{"n_layer": 9, "init_std_up": 0.0312, "decay_fraction": 0.718, "batch_tokens": 32768}
Each number is 500 + 25 x the weight over the matrix's rms, rounded and kept within 0 to 999. Layers, rows and columns count from 0. Numbers have three digits each.

# down: layer 5 MLP down (transposed), 512x256, rms 0.196, rows 357-370, columns 192-255
# gate: layer 5 MLP gate, 512x256, rms 0.196, rows 358-370, columns 192-255
# up: layer 5 MLP up, 512x256, rms 0.206, rows 358-370, columns 192-255
down357:505541527518528492558496463535528475514517485467523534507469489505446516477493465515532527537502474473510450514522499473494506509480510454556451515509586470509540483493452506519508495527512435
gate358:524479514494537473496527489492475493522529534517487489516512504450529506530502482489539503538468496504542516518487519536487493488522503483484459503515533501489495503528534500501513540536551461
up358:511519488473470511498539488530540517507461453557490469511472486504526507531504487533503488490484534462482472528494466504513533494506545501482520481455530488482512486515526515480514488474481517
down358:507518501526468470493501444497530495512472461508475479479546514464525498509485486513555455489565522471473458514500458501477491534504496531463518498487482507499518542502485468518492465470492474
gate359:478471475500494503547500503533504498450495462487519549525488471501528490485495505475537474490471445459498522514518515495518486484471471544437530522449566485480502459521513536497532470486508482
up359:472495518470484514503524491514490524508534491485535469478525488498532454463525523493509465509501515482517500531437533500499510520470527516457495509442523498480447525530523552490488494518499508
down359:512477505476460451485494463462503492479529510488511538488493486463439494479511486511477528489456494479488483489497505472527515490487486515480474499474493477514507526459557495503511503496475473
gate360:525519504529513525480544497546496498494469511500499516520482504494474440519525524476474501500500512526519547456485509538497501482463511525464505488501478491555505524472499477471525505505529560
up360:498498479476497493508501506481508497483513509551497451518476500478561488473517503486478544516487471462498504526471453532527471409525512474504568498493502458491496530514500502481480504516502488
down360:443477468504527467519511479469500519501489505460559488508479560483504492498479463461494515495544514525503571542454478469456504506529512480483460512509520483467512447498469489488449528548508488
gate361:509553515498472511484530518492537496474478535496517510482474494456466501483511495566471531456499505477514505529454492509513501498492440494538484546507532459438470511488542516457543465483464432
up361:474561509488487495508525479499508468490500517489502503486505475488469492526510518506489512482505496540475504516444489498497457487505484506499510505483542519512499506501524523467552539464463475
down361:513504521497488452489478544500512480526505479493478534450474483502461516499487503493465475497481468504448480507460522519498505522518503492464517559476555503512520491519496468501498523466489479
gate362:518508493545481476441552489492476485506518500518489499466477495515518463510567483483511460507454529535476525532510510498503514533528492528473545477537484491523508497497527516523490501515515463
up362:507501496471528499527536513511493511502494508524473487472501464507506499475491511532450494490488549504547461470519496512536497537493483453525519515536472542501475480488509497523470497477465434
down362:538499496471478478513514553460453504417478492471475493494478546515520514483519504488541519507484544467465502479514463486518486474463524509464497531489469481506502445475491504570495488496495497
gate363:478522492486510510504508469502474465523509506495483509489522509521521484515470524490526452494479446513569499473559491514505508486477511529465483513484459475491499510522516488449476493500491499
up363:491476486494524480494468537492513528527486505471473500502516467518506499530522534467542509529533521466507489520531523469489504490493485480509494519484483528496523446464507492492497507536477496
down363:507563513452483486500526472478488469502489506515509504523519429500512455502509462480476488518520495468476441506458516551496478507512535540489513468465478462492538514483494494460481470478488466
gate364:477515487485489515534525536534506491458472515551505499526512491450558471519506488507486491488539508502433472497488504515461501497461531536504483518478489480511500508520495498456531540513456513
up364:522517515467473493496509477480485487502518484493536463504520507537496508506510495507430453530485515503510524549477491499513499497532485463474552459496522512473516491508534504538457493543477546
down364:529473502471519498524510470496461512524471545479451439481523535529461480490478506508525486474472522527508499471541461528556475478509496477506503484494490469460521528487466482489543498506544518
gate365:519475524548481531504489490483523539538475457466505523492492486465487505481478498539489503505452518485498495512460520530549477534536509501483528487458521461527505474486483508480537500522506487
up365:493488507469483481522473478517543471519515502493464475511496519516543447481494534497455515500542537524534445495521503521531521507511520478492488484479506512494488536518494513438511494514504515
down365:493478473478527534519517475497513508544514523502483515468505472475515510502496484496454472488543525494470477491451498505526486521484497512467499515490471482493501484486479515487523499506485502
gate366:519519520500480493523553484519543468546495510497539477547516511505520454449504532478490524504492489498425500498523492533485516496531478523549505513519479498513494535509527505488495514489529540
up366:487471449460512516537523472469518501497462469476545498495447498479488541512486521478504480493473493460525545483492508486455489530491486521510527522482471503475534519522469495499535530499484507
down366:476501521455488472490492544511543499516504493515479525532477467473464469481455518483520478497526488528478490495520507503431497482450532482483464495503477504495488490499516509509534505497516456
gate367:483496493474524503474486491535488454482465483493542481500464472492513488517488522521556482538490505604511491490482493509422481483526485524539477481449540496513520468516500495417536479490523571
up367:509513479501507502522532484460512499470512474536510507488494522492486512463489472489541566484515486462456487498504474528526506536507530494513527482527495488460487452530475476491506498557517524
down367:491485520517517490493515464553496530588469457518478546544536488510517489522495461472503522466522530493493531517489492474525488489483515508498450504509487528477474479503499500486486532490488497
gate368:530496488542507562490515510520544503497509518507538502565507503473502494528538537531462491465532484481545469510483497505455492495477526513501469499491552456479448485492553488517534468505487519
up368:480479474501491456466498491530522504493461511514490500521501511466469532502518489481515517473499556487545422516524530531547501508492483486486516493500511494521488480525492536499492574469503459
down368:471551528511518476472464465533493445485438488511551535540495521503480513519509496475485527441528503515489515516503488503524487490495539489514507483502492513500499499489505526533465503499517483
gate369:479495462493486502498463516493515499487482483499488530469534475521501444503549505489471465475433482470505492526509512515522503563479498487502490479536484470496488518505440525484495525533490467
up369:543519509536520497470510475494477468480441499478466476510530539485515486526515495484542504528504518555489494553523555526493470498497489479503498507478521488524477514449453491514499463530516501
down369:496516546521489540440517510514497469517499535519500531517533460525497533526477496455477500510499495494527525522490521521547453493488496498506494522508524482591473496471488502498523478509487504
gate370:534491501520504489491472504517482512481544457532508523480464476538518516465529529517510535479501543515517508545508471499529524474532535494514449499496537488542531514467479485484520483483504479
up370:472532550493535481505531513519563507522481494549483481520498479488478501541485495513504489513525540553506491457490484577524462508497459514530506489508515574510507470524485550438441473468526443
down370:536512460504491545500474521461496482509525515471496478455494500504511484520512511488531489514533451517464465512500481478488512486482498489515540502512512467501514495482547524503518478562491512